Part of a small language model's weights: a variant of Adam for these matrices, 325M tokens.
Each number is 500 + 50 x the weight over its row's rms, rounded and kept within 0 to 999. Layers, rows and columns count from 0. Numbers have three digits each. The size before them is the row's rms in percent of the matrix's.

# layer 3 attention key, 384x384, rms 0.0598, rows 105-318, columns 64-127
095:493553496546415589433551483543386457559574524455466611528533557545514556483494468582491485435491506413486444529513373446475378496520424461529480517575436466487517493462516563520537457523517509
105:429529467470460475428566559451578490509605510594477474556494449456534635515615447501516577502565461471510536453502490511550541452522499471389458512493512529463503494483466398486422528454541479
097:504552528472531620479477526475475509494442527513496526482477433495501585522589564621553466420486506540515518525524530488568427483486442431525481521419440508578465547504570578516504486467512444
122:549502429584477465501492455458437487470479476397383409494525587392522422398403471455543530485558547421471449468429409427462464560454541441493598543463434403565455610458537590481437512575441466
131:540429516527436581466540544519480517441644499480559424560488563608504537554516524522479477473423413472454531536494443570448452504523442592477485573546455461483508411519496466524556482530484439
110:488530473496498547462494515546467566443557510426491477486514465553553492508565511444545594476469553519536454484494512582424529577471412456391484523458516567497474481457558486494438476416546433
106:521545523519476544515532437489428486531503488441380526495447541512425414432452562502508484505564533480509451578467451373525527536455511439470546457476420458503432655525591519487509495631469507
083:389461441497476511538554515501528608457458503509501510524549456519482417403502544490500483410497436522505470462512441474467556448631452478494561459484503527516495515491566496544566496460516536
075:556507495546474482423396403544490559502562429435515529504572482533571419447483502470464482551483473579558532416475477436477465376490454470545510507519502583414541411492560494423533528505536487
080:500539529451500495612379387429471481548507484557527501473503529480446481529514505615539507541471497403451525498452441436634528641500535573467437475496523446538494523482500472515478526597496406
089:532436524393519507547321543600550544551519539427457455514534437469527486659568451556481498493557489391517433385594474551543455559520543550508484513582492492510483577497617510500555563488486337
080:496501555517513570589489429428531518456448416497506309525528559514430456471420542443597512503498547575538565430384517426559538489524440410580517400441515429517502549509465464499520550461471533
075:528540544467589457569491503470561559483393451477524403497542536499542432436463508527503557499578472540604525492467559410512612428522511527443532480480467456469424613602486446431465516481516494
095:454468548502479430553577476511506529469380485510513419547530530468478480480433514419538565526502557541526546445411545440504595493495482498547529409456490400532414628524502467522465570467413552
091:487507525513531452576466459454530396572413466481563553521487491508457480545516467432478429478523504462576528460554669430503589503519559536546496540547551459504595457516513437531422558433525508
089:556525493487494608396470483587449594501542565476506558486537453521502470434559490597451544601469424498455515580569443555455442501486474494460460576505496541455586453425589550544497484536503484
115:458563433458528544507389535515532512549532498539507545447536411455604507461569461463566485459578511476516450455521592539566565593563618454453510499511584534535473490464537480478488480435506421
123:461441520569461474463574517482489368438499567500504536490493499563506614522520492481458444421440491454510555439486529531544521444511549572485447547505487399497434452566498474509604518475545514
116:409566535475430415435549581576477396535500461514537521527551423534487616495587467518482489397560393454495540494506554505545494449473503522496445560480559390477463503537459472450526479603503497
105:487555531477435613416488572530489479460546504483564562503489438520459602493587558551472509444486427471466518530554521550518410441540495518516450509483499516527471413460538478469558424493509442
105:470578534516476547496564420446458480522524486546420536537483510534517536488538479602537507438517539448565466604533401506490438482518480459478521534522420446578465586446609513486432417505461484
105:507525474554493507467492433518413422521469550438490493388475522497499461466419602554474493524468528478430581473392443485570514505491526500494559467383495483534438553486406545453488492545453505
134:531425565572472547587583468507431465496482460386481550612516636580418485519369507571487472498496571516479445609497381456468489544426490550520554465492366379561458596508570516498465500583422519
114:439517531488541601500505437391594548555508492526563495513548522470517581504606504572536539409525436487544471493467455516516533497526512460523415496502463549535467451504515444389514406461516441
115:359474515443512468443525474434560600461574512594634424536571513499566572516512497485476456444412444522546472449554546510476526493584538508476500512506509515508534433524557457473468438454550486
107:595417484556572453465434540559444462463431539448443450490501466527524468512474483543529503571492570549487493462508488515459436462473499528496549560514438521465457535514438512544543470485547537
113:380476475393538554561515476481593543530558493605570465446505435510520668514531520431475478451524443471558499438518535499487513515542504529532502475493532507504465460540566432516508373484535528
089:534465590483494393484519500579499474407474586478428556440535490527486424500576543510471492529502512513435550516496549518472477497436455523564555526539552487528481528499573554555516546588413554
096:562455482509538472563544464535459468504450481443462523526490553437418407483468503487553519552486467506495462559508514499448471519337494489528546431442510490513505554469494594502459538547442587
114:401514533476508523496524536426538505532540514490626501558505505457470617558452478448488445427535479527585440473475573539502533528485425578545544491485484535479585463507525560484554450457526514
097:489420524437494504533513506466529619552499556549534584521536462351524532504496512591526506496518436556490564525565477465464502495525463583473478404392493513497473483516534446534528506509520527
085:419545467452517506460464510404555525573458515542556502335578497591541529481490528482426472410469556462526501447425505482443510484645515460505511479447467456402602463526539386477519431437506425
096:459516450440479558519546456530568529522580488512494499488518427470466519519501372521490584508453464539552463550560572394531616543495496500426424529522535538482507549531531542451568476520589402
097:451406523511471518504512563495430494362449591513464473361560459562606575534514449440474513520426544453493473421443471427558501537598455465514503549472505438427517575460450526506463484554567518
098:371572495487497493568511518530581452533635446424486548555456537445570483534553491526444576514536482490560485536646459476500521499498532517474422463515488510455440502510432517486524483483481463
102:563507504530445544528575512518435474496448514464504442640417565588525409439543461515559502543448523555569452456544473529520575450427495473545465487570455567518478469535453480477554421583504619
096:538374445530661447460480524496406455438412487562464473504485527506494467508523494553567503514499484559531567517460539542451460522478592566495458437483452470452569494430525468485492490546604570
091:492396473559475394416493506471463517493460550491533504467531481539520455537590551473500460519507564420469513452442522579429487434452469414571547548488522485467447513540531554558468488544474575
088:501581455518587558452496519491558453532431531471481570422637567439463550501408447610415530502465525512501436553469477499532504614535511478498476471426507479423482515439548485555523585513560435
095:531409415513464402551516449615465420507413548418467498483481515467529460518521462509436505454501568531476554501470498428536477510516583502569529548489504408492537521422456507510495539492484595
099:441558512594562511576469492467522434483515469497571460505532457374527519517477487417479562422502513523508539547581528408498522490506568460447445499478515494547482520476593542414433521433561549
103:435532519401585554509513490348565570513516469566549426455416429625523582592502528487463430476514486478481463443514545508531574511555533497494512450460520521475500431526506419530531436505487441
092:529446547463426469582485557519490502599436554553497550446438517484471467514460565516515496511470498457486552515560511445491410535431511473478513499464570513430460481436446399493495497585468520
099:425499510424509515464514542480510545523597547546599463460511461449547511503515529420513454514555569507580480514549556526517507416542558462626472497500540488491490515574536393494534476474565400
100:443504456466475566507499508518501480488529546576542501394539448583566586549412469476389410455564446489509547493534525467556525495537456446428457553413485493476426418512519474479520540522620465
089:459411533554525491548518517550598522465501508491466480442593488494436536469469579524490522492535551503581392451452454540467613495470486490495503498452536562427519511470592595550477525504531525
096:615443581542523484494563497469526529445413562439423602483557530454466443446514572472523532480468457463507559535585481504520474450380472570414602536437504561432502530503436484519467584536454488
119:626460478556500444503480476554392387520384558460391483526507537468540503432462483544585524553433543560484549545521486522499464480380557506533597578531512457466535560455569566567521535502469511
089:580555481499589511456486542541423467580505458523542567432539397470522557467489470540490468456544501427519479561507562558505447388522504522450423552477538514481501451501502437500522473489563548
086:548490567600541425476484459592495456524616458476554461620409574495451513522493485534518486508488475542541598437414541571430412510491491525498398490481455519561431509446493511496536518493504548
091:386446440503415511550428545500539492453477477545516539535479410479592578569546506490499475568545562529400467393442548417512527488509456507443483522471494413494489579537507587484521506456404442
096:549466345558471456517495442435433477598445556541554477441437464483479523470543550466537470578531581403431444523602547420558450537435514455488594462460478496477534592493488464448453494494475490
097:439541521546470471467540470517547482490537441483486531501505430410472452476586590496589573434535437474490526523588490482458523480503486479407435487513436557533500483539496511518507476509529452
086:479518524484460492581503530483507516395571459469512480554466560483558473470452527505474567484458508525454453428448490514603480521541444614538491491418521542489434414433453497537462584483454451
104:546594490517529533460447437508508475608548420460510548573498543449464502488511419541609430500481521551523480542535527604439518415456518495503515492587393639615467446485555522532491422559419546
097:449476446472436515493583515536536562497492507432517547474535553477538488491534443486501436528507394457463472456456497504466500442518426525491448500444365471545539373444531472483563477552514496
082:527448456599577489497500505457537474525461450572496537449533442435450430573532537450493535554437583522486606554544488546493536464518541410560463490468477501500490633405511537490493483458477504
095:409576494423481518463448513542475512565518520508523450428434528499525549515455444501516412506591495326510484439433583429536457587537459459441503555526417540512480310479566435455503465488500455
101:524490516518499571498611530499526506430601442441518428518504546526573548553507576446430450481478389497400474564542465440468472440484516445553458521475470445495474473534499463597539503459663510
093:488475463537498457463568542580585458506553535442487545612498522447459539397551521500437525434495426546541468588492421438523525465551473516479484507397609578490525528442448443498564527432550532
102:494500528486590579541528502426447526439472471470519415534473549543570474510485484460536436594481457538480401427499450457496490529485463552514531577513402470447496594514564484523524515515561399
086:564474489558532504546506462537520425449480477529472500493541542443554400480416501519595556544447458496465604631536496497508555509478545456546532470510593497507559536434507589537528494470429569
126:424537533448497506468502514506460531536478444574569526428523393523537534491511390476428503423560471509532516416550520524528591439485517489473476553479584516503483461482419513486514485430533541
092:538495472512614588544451515506422479556452325557548438556460571432448441497434431524574482558455492475498440538601506414457601476525543423574465463568524518589521582461492559592581522565503552
102:483446525601514475551483506452502516484490549566500565452545502537474401461393452472553527544438522467569471529511548482451492498545532538428543530493582423428591548501503515543465481551495574
106:462528574503572523484442509422489630470459458527514468467506441480458508584627506531449514510525442481508552488507506401427516425569409485472439494535522562591479516471571446435378503473512512
111:499522469563539569496425518557577394467424492537495520446503421560577560499430453489484499528553466498623514502484616502431523539444467476485511593597571428505496522498543459484532543493494539
101:450481484644471496387398453523458436478507512514510473432585448508536504393478493578549597501525563523567492546427481481411483561547508419457514491487588402440541438471505547480526491489403510
109:455583404635475480418474495529520397483518501503435542468439392465532481348457518585549641497522487462500484545436518520465493516515495475375488477548517501358528473440540506524518449488486578
099:569575469517508598454545405453502455425586522568462592495519457532510555493464480473537512519436577466553524507473509536436497577507583475481518514603494526520494422453540531575580539539464475
102:501517585455504443485486556534506551582587521519477547529544564446448536512532478471464504406464447559501474449520473520565555540469455572445411435456461563427511532469416536486451435454523448
082:480459526467531563502514461472552520509528592468530594601453484527486494533616541419455536404454527534512448571426490527529454513466470481454483518497507493510471528478382529507496585500572452
083:575426521503566520557468503434541524546384492502466468457523455505433430578454503459506472478444569521525611551462519482445448395464498490453574544474503489524518630519512553504499559463489525
082:478466554555405513462477530443622393532498480541556486516498490500460522503572506474524546437473459549557500554498469471519554527562508397464465433471521452416443467508468506524458426480493499
083:452574490510549474493503570506495536413515434566511492540577488559617602382459482484440467494514469520529399489538462534461590506481552480584553511557478569549411561535511491541589493512519501
087:545495468525450587490541495567436485437381437470479527551457518412493418544613543482510488525403518579475555562560428521549557487457506497542507421413480509479502514484483546514573531550508515
092:483568482436523411487468497478554462550489563574501476404521468583549486494467513495507462467595499445559477539475530577480481546503448410478526518542549475476482495516525473484416483479528522
108:559534496481499611493531456539450510534539548386470481545430566482442515507525560468467487544470500528421466491500488479548434487434485518605540527474425551540466508460556538501544520639482473
108:568498526490469448534515493540530451572524482500433570554506610572507429533453550467493517505478559487458528493492491478492458520447402498558518599468552486499459511459462513477454553599474428
123:422572573463516496487451514503556482529532477564543574499508365555484444519469447483419502421535523485512550456514578508500581493558555467394466499529576498527481452537522525462445479444488513
088:509555530457553609422475454481468490487473528486519470507553511430489496447450463578609558570440480541482512414530527465511607486517557402485440466464509501578471576556402644404514505515474535
096:525523503556561420548509505497477446497467492554457615471571524499545412427438528498571558556453543425562471565465510487432524484453451453537480461488483441485459555497516517602392531495548559
100:559472475445414486492467515492389535452540497517450481533457507578513501507549530490514449466504455445516510498538459447497477505546506549490610501503438577509455465488497524565419577541544522
094:449491624479510472455443485444595478488547533524470557489537478615501493555463504427405565562569432477456446511460622512516523483513457482479406513562568437536577569513466478547474470526480532
100:533528453524451505518451504473553370465529452531456514536426503596526494485454561564551527482477511524472586532480520494557496477461518521493491489577537525496451502493526459508573471536471489
116:434571458541495428412504542555518465566425517540487554482492394516529413531529441495545482526494559476448510453547483520425480438530447484562563504545558502478520581453561506511509453490488538
107:478589438536473509502566500484493425529480524466564594481419450418483486503512581522488428486515589458481440493428508583480458516494501507493538470405447478516547568544470459562551508539555547
090:519508482480433466433517525560489435499536572515464424445482496481498480520530550493402410427504480451401469548475502519530465400487429493493585585447540429524513399486438490462527455487503485
076:557512551445514482467444523500469571506510485444525407545470486423541485549430554400536524470591456594474455478471482433440468522453474443479579550531519431608467427549519540509521510494474440
096:511496453424477512474463495456580544463443455552538417526455391510526593596462510340538415550529414477527457499505542459351412572489483464562562443583493479524469501563531572481505442463479456
095:526623468407469514607444472552499486512505552447495433513439442474451499490574503418381528569469512535534387536450484507540468549512514474538548611546471546545429476526497539503447537478511477
111:533500477466479531542544443546497534467477433534489473499440458476507434481477462432502562446482506500621489537483470460514458484510499507450411559436592507474520535543503540449467458518532482
099:463484503423503481513435506516474495557485442501565525418546458490515594514496483541481509426503470441469473496495526585559496580612469488502512523534491535427410425473528549492512436395516549
097:570540472485522502613539474473572476446558594517426582544480509496510433473483490443444548526470582536528368503440472473478462539408482484468507551426446529587463555492533442582478482532509469
090:505496460417490529432500564564585539518484471447627446396531404441504550592516482485428530455511437488492480394519536506495448507599462489486494518594506466425396399505439522403452506430511472
129:538448455565551499507444491541548453481498508525455540579568610540534467494502518479558535509460515503580485506516391493496527496419509540463560560456500469468492586480501636518584491524480503
103:488479504551475607489504526491535482451613476568437509485525590447485571461479448462557485433528443489573420464550434427476446551511508503438463522481458585459502543554522535452534508513499493
091:492462452509457443506436499567374497482499459529521497446544509530424546445437475533492468443508525475519471563530579479584484461469619505511443534481492436498430587515509615473508451530499540
101:549490448563568487424519489439441504519435454590468511434557510451562538454385407523561550521571609479498454515547544448437509469470519471528445400548514455447457508444558621490493456525511526
116:462509457416492485487410580467470497509490497492591458488507463522538608569551532464466437566541469465469550512504538563518461451553457480537532477577617526538535454510449546475462529382516518
104:456478492533462633514506497513543476428543518530536556538431511528442468487542508536585443391527418552534462449496490517538468388514517549439473545402463563572456477462498481497523532530574426
095:557540507494597489443500489446556519612490497536480502378527499444533409525455438493448525545467494490549489511485542520475524624499464497457559512530537494368465586524472490558521475539484452
097:486509580551485598559553444487583507429511439462511498629500509552476522523526418478515503403500515589496498520511425537507467442483550604450402548362549586553548506469515513403523483480590480
079:456519462471449540520536483454551534475511555459463528427531472511593406562513457468559482645505502492495497526488447419601505491517472481513508491454498444542541590503431454532383564522534481
089:473493537511445419489558494447450484541567551429522436495582505445480501442440518550522628483491496474462562510585526419564489413507526513489426506435573513508556481599374526474492472515519521
085:506548556495458507467517530516527470515535471443494432489542485430451474563407435421456549574438504482380509464483546405534461565481511459507482462568461471551624456630472549483447498453483519
092:498529570505435468454493476507547478537514409441484411501377474448410555560505459483532494546543493497494496450501524544464395539503529503479576468536531504502488468526422461517522472570510469
090:477479465500549442417450519480492504540515465496536513503518503453530484606489471462416388517401483502556449443476526560453499519535609476556571454564381498474554489564413515529486495490499459
084:538431523493585484469456558466470508456464568412455532611566578507420545453501521527521518469508479551499397520510447464451514475423415545502531535550510498435565600467550538520495522531520513
106:450561442466516431578505339563452526545447429445494422475505424456496554545497477509506462558354552553452494574452466478597459553564528411591495478511459488473505452542456427557361479515472518
115:578516587600496519498603532486516506422474594447422552633382559563419510432446500498488465549490490579439481568524396492468507467397540577524501515393480498594514517499459540510482509590559494
084:520537465558396642561549520535488502402594420546472473461455467521471575445598472480589485483454506538564484507511466548507419508470550488449475522462460576575407515504481590486497471488466481
110:463471553438501423452489581493485525559478538468482452493534416436507525588510555465413500486526457476469564476505652506534492553570441497459561516625552522475519474535397438511475491474471502
093:528524467510568458571365483502429646507422425520521396538511460597476492554566480534554475616512506488451595411470512527527470601564481419529559606541523481526456423577537490477430567464389473
093:532456553489499461488493533454463425491451526477510521452501502455501478578534490499467533524462436449471550435535531498522527538529437536539504519555486466420483520513492475526502508537495399
110:508480491434481474513515501493529506523476526456542440582431503542433508472492581433577440589485412484486503559442459576501510503541402505550543508431505449470482473580488418487466443517580423
120:439539573480356504516558528586478510429633466486486528491524548533466533483550539524473467450485470444469521520510507471579473512546492507462520504466474574569503430523491508401517549458464492
103:487485530428515489482476497567485497509445466453595492441466437484451514489533641448417520530544509567498502510427448521597447454480419498567565527479548440425429437549502372509547389491526454
114:543496453535433400460486501467496486480533573513464417457492449461532529507462546453481504554577499489489510417531527537432481502516554498565501548570510476476519443488510416543436490555401500
096:618439459541434458525508512498456507414464514472384558488522518466478395499474529492523479565513569485462522509578473512423449486427427567536557511449427446496459600492483520537374564606420584
112:591457431474496494451489464521503514489461564415396504498595587473515417490486562506499438537458522519478527475550446477481446545414436529483603604484442484488504594458468562500501568484440468
114:432593558514491519483499528430498536470574450565562461537475495477530554484419495532480476433500424547540440460431463431546582477607589539434442453534523503476493404589482443581512464480577414
106:622451435505496492453485491536463508476421548423382539479536502541516401439570551553436516573550558468435544504499493504544506555462419545480505543515480510509513581510462571503506559559431491
089:575535313553525526488469506462490509468446505500496441480523439505470495522533541484477533520492555431445508512553415528533439515485566486578603488399508505568395446547507491587488550569481566
099:383590550504512494519492548487595489533471466509553449561549495507473516523487435456484425407540457491565441489462520511430561509541465456438483537450426539437469540549530478494502450479483457
087:548554498525458504607537495544507468496512410556499498524474536495474425585454393448576518585430492680547616509484431541463473414462585495590549506420498558514394556478485484491423486495523568
090:544474548538455477443572431537441482415522523532520430488507469473521514467592498439543482499487487547475484510552506512474520468514452434561472500402489513570402487469497533549359592517447564
076:404508530500558448474547592489505501530529544484577487491544486457435469501392506482537468522456527540497472525561501471513531440515560490633506417553623519491592418500534512619437486474486613
088:540417463581435466515513567521426473449416445488435470423526516565519462474450522491427536508536509464511530476477499460466591582572543513539487577455517390453518544471520532550402523532452481
084:524570571512434388571550538552589466504479534499466459489504454542455428508354533504473453546529567384505479521489501446450573478517543542583524429458499387506500561577559532565411413589434542
097:506522529468474503427479422545450592554476518423511543428474465427554527523509595504576551480577491486374545481499495562515438513583471460492453501511547435532435552452517506370535483494542490
090:510488551521503507460624510505488516460614420517498516568507543470566485545517416548551500522482475536499575465572502506574458482443489604542473555617459540475473435400440431469552559475528441
083:425474437551546524515581406456529487496507433524498435552609571476556492469426477531645355458440535526559453533467533510448476443478554511538551483537503487523402590470441526535491478497546410
096:574475556550438446497486427510465543480470472493475467486458424477570514507584470482514432486558543566509456506518487484455587410472494486481484465567525461438498504493454406558427559487492427
089:518558512463561451490581485470488448497454529430418522486508443467550445463394492507506549542493587443502479535491504533454558498494510416518550527540528454506491465529474560574487480484521556
090:435561519501499510467452584515490487460522531488487417446457529505541507453515566480467549517457368453507443456559455513485486553482548501372538507553523544512486438537613549541558450567437535
085:580594489519528536432524592422463513483521501509459547442402450474533501463490524599463517527517451521515523544555503457508573458530477487390455499472485534491455434514510497575529480560547473
102:420508589484493533421460477498502512509547402533579450494467436424523559490478396405408524487530474463583496483443504521506595507631550480459393459498495482470502381498548512468497464464557518
099:420498530504508466409514567477442466434521469480496450603471446493601570466519533467418446440565482473468431516468467482542568522542511442467495469479475436452444554548596538518458378553503533
106:354548529470553503540495512474488471551532515506611420501477458468515595539467514467505492396487462477542471454504522427486572456641562469536422460508537464527535393559600487522502455477518464
106:569369503476502468457514485487491481483473504418424513522528532486454370453603527475545542551408551516418480475483502517463453491385328534585537572505412460473544617428430518436497537491402456
113:438542534488527560504471499401534502460532572552557518542494471511519605504496492448421518388516469445547468471447518421558601496574540489407495488459528512508491400591432484461551462417553468
091:532449532510516446507589448554423482532462431447428549494468544456414432534453486525545521638534513618427547573541489519464423520434503440567533520575448542559462520411565567449480544481461560
124:598423474532494481520465461532474440423463555455394515515485546518510420551470537497603518539514513460458521514514501500513382554415423546510608483515425444477491620515438533509535544511378476
105:514518512620455450539511518471419489450445420572519493408402519471533484477417453520612460475491559571585543473575462534395470492522502479453531504392438579512538522505480456484501504536512581
090:494428508451555473572482609481558490505555544437480511482495453431497513474522525527456617523511455386566381538532585454577586496451504524475461499572500454499495546528637580540547448479473582
096:545518434498519454554451558491396476411464512504441451454548454471530533428562530576518545395460482481515510505529508501437449572534481446450495572445553552505452548539623424488576499404566495
103:530507508487533530436523603524514479546529559487465542445549543507567526464653577560446545503500462451491560516510452463562495515480440579482416468493620510446527454461443448471624513444561477
108:486535618591492475476490471402477570436480474526473431495400478454480556510420454455551466490447510570449456462471498559479530472494534479514501456495456520469594574519497523553444513595419597
096:498424404531537485474502456598476496537511524473455458447560476500512467425581559591585614385443415486536584520500545479475506512593427505418500501421652443416479516479466450475557480484487519
100:545550540580424511429534474488417414557481419445501509519424479494530456533463445578606398560604505574477541514504453529481512442578555488467474444647527503427542447550463487523524462512564603
104:444513548513483527477484514473519517565616488397591449528559575464508405521534446480499590351536411563506529456498520441476517504503480400527512521424462494472453435509490526427530492501526523
081:522467486429473504528501453614470487518570463488545541435525515514482569526502644447598551553466505503591434538522441513564405469501525444522498422503489465546464560550528444611593568449557535
096:557540432430499537588504447439551579435577466545583462463354430440531540500629522495519495444551500516511584472496467496537528499504487448419519501511464543481452467505484402503521498483535598
096:444570527496547486489463412530464529464454517516544498485509446461569518394534504470485467502409519512553489525501528475517528574569592501519461502493517429496452492463541513478510648483554448
089:549443484465478435501476592496517494511509472403560468561427448451494567524537520477467478467547433442458499459420455434417496493487417488409460587466509478401507463394496450483523601427577413
103:531454460495543497497432496508523500491455529441394461508620513461462480433327437374453448516466495476530487628440398483395456516479523541503566504446509516546492576488536591577466598475534513
101:522472537504537484573535495488444450505512544496424537479562674501469394462446456495574545500472535551501523550510527554514480462344497515568510500506488538473524513448439528502490485559454568
105:457466541507518567414517580553476480608497526503487549527537505556474503518462481483434495446472432469506553484579599536412493576431423511439497372530468519523475460473552530497564587447484452
090:551465549498480484607467502525512463482526440416474485536596572509412384575430560498602524473519439538517429462486444566516444563415499480540503520472481529510478555515536567495496448616500437
099:519545459486485491518456488464497520432526468507494497554604495532446541472615425493576481412517485584521403473474475546489537469508504467438445528469483538442399471449507487460489464416537422
101:606448509502529398512550505439525542430482608494449376462438558542540517467507502402432476553512510544466517537504510519438549453420459511579629571559431567466513435498506456555477551539491519
105:507444548437477601530469491477566425500491445556535454575518573480486465473483414552499425468508559544477486480514410481427520451440456406574563497368557629507526535459496549494514480444515531
112:490540513446452542507497454550519484474503498459540637511554541533488517439529486595549467522498420556529496477476507495489514481554552515422527572503444396446455457509470535537578526472566475
118:507585484528410543441481544444432474512464472476482445476429423499534548533446526592473451465534478502388562517416562567447555418543547497499517438555538509555503378567488474523564498540481569
091:480550353465556505427476509503487606552467486568504435480509456391597553599497529544460512511484496497499458432571545524496511516537460522455597532530522555492527546548543528475566427518521496
105:528458468523535481510543532451506496477565506481566550452527486371544470568558525416563484523529375497410454426541549470487471557459555530544562456384571489440541527589522457651491547429550559
088:528552444539433484450542526508568436526481574503437487507497473463474510463471510536499491518447554464477497539543507432454447559449439526503493509434595493520559562583472472475397546537451456
095:483494543408465476447524494471430595476539487478517421511460473529487580581596470468516472459491445505494416472523526477463490485515406455493515541497434609485471389542515475438500498537489529
088:507505594557427498495581533501524534562481474497619341492444557492493507502480528543482432459469417436479424466430531538558576507510469433479519435503437489540437445476465509494540393425454531
104:438532542569495437388461467550446570538509424384519502470596490490499492486494547495428486435469522486471371405419563483494476556565478437418591435505483415409540498479467434433526458522464455
091:471504506570499479468514497535497530473549467489435553563598524446499426452443409589550574479398464514514503531484485574526526518486533527496449446524540518473475461427493553522567496579502458
097:547528574552536479523488483516486513487488563401397516538499531496581421529414578618635511486506533569495464459447543590520491578481549477525512485560515547524519565430503584495562406576484491
102:513501482498457524520476449414587590501571466558573572463517449499495533481547471487484507499519447579473574495547469540501503459537554395473499515489475617552518534533497588581494484535432540
111:518507413543469458558482474565483479449541498546484479555476559503474499500502541561586506506460580473516437528504488547548494558426510489490467479487492484512574500443601595565472524552530585
132:411548536441542530491484546514531521441547444571563509429460416566583675505579507454442499429593448462545461433479503490591533511591487486413468464546535487493468449545547456464523547481529532
095:484481481441603383574521526564549625582466552593491472486527400482526563503527473397416493610548479403572577541480546447550533542571506486432574475529562490490537472549457530506504502478507456
104:498537522407514508606576584537573520543540522456461456568450600549446568530430509533531473602425492499545482465449559510588480523504556484520462474539505545452508515501532439447556347559510478
106:533544508474479481579588407450504513501432501523456494492400428579398540529519387387454489619470499550513447514405514571549578466557527520430464527567467482516505511512469377553471451521507514
101:451503561552579477478472569507531552471502519517431541460638512447481479565476498522414621524459485447498547571484544487435573551522449587525473499527523459474541553472542443562445529471428489
106:465496520554597464422532437464581460478580476504518553535593542443496557518469505522483526402472430445490441456470488526508538495528562574471523539474487503508525467534555525501584372544440516
122:482536537575483380514518412558457456473499495485473445420485441495535454440581426459542481480574587486473448463503476541481502495503495490468478517596502578473511563472419466418426417491534539
109:431528498516438465387491557596519495590529442509523558474454470569432510529490537578450531491460511397475566472584547518582457465544537574509440519516539570574548454486618504486518510533491487
093:447483557537537510488502475382507564448581584496500474556514498507506453489435471423505444450453475495465474430362477453526520534547459477399431536516459504527455421576476593458419535477530422
083:591595433554549553504576565557539467452474519464420440511546491537531470426505493566537562504515573503420410545591489532505453462395578467655477555466534535530380516508606546550560447509462630
096:548441454499455486438514494485546526552440492482440490485442568476416431522430489512579544560453545472445502559590428560512448463484515531590547495444473464565460558452506581519488508564483485
093:389525520509519510564496421460435564421454456577465538329544420511601518469451453495497488493555526535509592432442546513455525460613536537429565494551485461463518496540517519525519565385518464
097:554496490655495608535489395402473455467486444495501530447579567389424516516434498500504511540400515562492454514447503446474452491512530505505470570528478519521474582453474561517505562529532514
093:492547558582476540423502564522447451542463435463423561541536423454444565461462449529534500534506581475521399540495558556520535465487480491434484501471482487428543548492511553499549461426600512
098:405509479525526465531565490542556525517541554479424522526523393513453446484533392487449466463628479511585442402489443412483499461544543538411493479446491542544497486497544486530425499427553451
103:533513523498500461531504448634539490426486623535344517490568472560442493548540442516517460532585554515538499420509389594534424477442466614497506595572510543438548543435522542499472529477470548
123:417543536565476560470511523441555543528531448529540547503523425444595542422511474536490506422595497499534502456523520479496631482538516470447441501473539520545524443534553490446512485470543536
112:487459480590493385503587532614477569536440581476437499559495407571532398439476460454579553466487508512555459438502469504427452502465462570516596487552489429452517563474487501576518595585482493
106:538467496555467591527557503505529517512474504486472484527551440464544513502482534584590588542564588571553516522583464441403515531473580527476495437551415619439522492482565446500526532511520559
093:522515469475475512515528486556448518498494498425429445509520494532537437512372422488575481549427547527490486572601430550510457507479623480590501413525475366501501499580464589525438513538493528
102:515535566588555475510569388494477441526422473475330516553550511438461488457440455539542466540553595575582430490482452556398600462397548511519519528565498391505551598470546484565498526545533540
096:531554450473508484501424503551514523471421519520479441547391437494573508484446459499421538508503483453474465502480484473499433545561479505502478514432557472493452549536532532511475456453446502
103:522505552503453477460485520496541495503549590582510488409411561559445476466533487502532574462473503563579448488511498410544463602482489448477546500519393442442577549502560462469477509525569611
100:565510472489469521449478481482444506457445452498443530491572493503458563465479494517466489515450595543453622551513457558498466466500564514506549527546582598552507469480472571547513500523463550
082:499547522536547388485546452507538441593534661396469482571579573405465464436440517515531459512493596489447579574561501518499512528460608478521504484491438447501462557510497681535473466444513506
105:451466510516521588453472408491445610481541533462524599385462500498499453514546475485450403459455473535519498384440584513464543539561433541418490536529503558428558442560499580504546559419555439
081:511504594431512515524556475604519564413434483498353449554496509474550460477569529491525518480495510517515456492559451480454439515466495457594534527547562362536424593448542450601461570467503512
106:409508466425435497404581558501570505472529472454475510561493443536533562559545550538525473457557459443550508508541487510478508483516500513491423477450480517577553478578495529438492415446449489
095:389524505504599440502493483550489589529501440529522554440508393499550450469474470464489452431605576482608519399399509438476547494515475441365550454487447425498538432486547463485510543445523420
108:389514510477489465525594486502505560519518522473545481515487409434540515470519439445478486383578502498620475442511474451477509411489460550445490513444489437511565455546528477543502470398549471
109:566478507523505464491471492556459518533459546477400478514541605458449447389444517613464547549454576518485556565512453593477474537463550446611508529553527456523546518485529577507552513508401608
110:579444478485497534511433462487457522509457443502515436447433550517558478509536568488577546591468522505423560547538536451471462568513465470501594458518513572437476536499480546490486549596508485
093:523441529515583502503504504553463484467473526463546466538481615440517425475396494437574512566399531540544443564559470452429470427387497540535544632482464473556481505478473448551542533506511530
100:546490432464528531489474479457444513525512444507591628391377506505504548555453443472430440505490415582479530439505575459522470571537447469471503513440529512510448508567457553458471554465555484
104:546594449576555447445569559532462437474412516506437454588556459445443530433438481481465433456477548440482377551409483563525440621432489475479541586467460386432477509527539575500535474483506483
093:416542441575493545399542563491578495488543470471518573474490470473594551472490506463533506419509508497548519500524501448436610468514510491495462520505514469479563526467546528476537416499465577
088:481566544471404571470550506535534458429494509570586472495473521442572447536586553519576461463505520568525481454505525517475522492425491510495515487510424440415584463558573452503481448490543509
094:476507481555445475436497418508469539435484598509485518452559439463540488487504430522516532500484514419434605386486469465461560429550495525453534440571534635426564537421468539517460476527434524
099:474504533516586439445452527493481496566615558605614534437466489402497493420482445469446591404610429462533510485425582372503519482542441431454482501479532535430410461464501530476504492448538540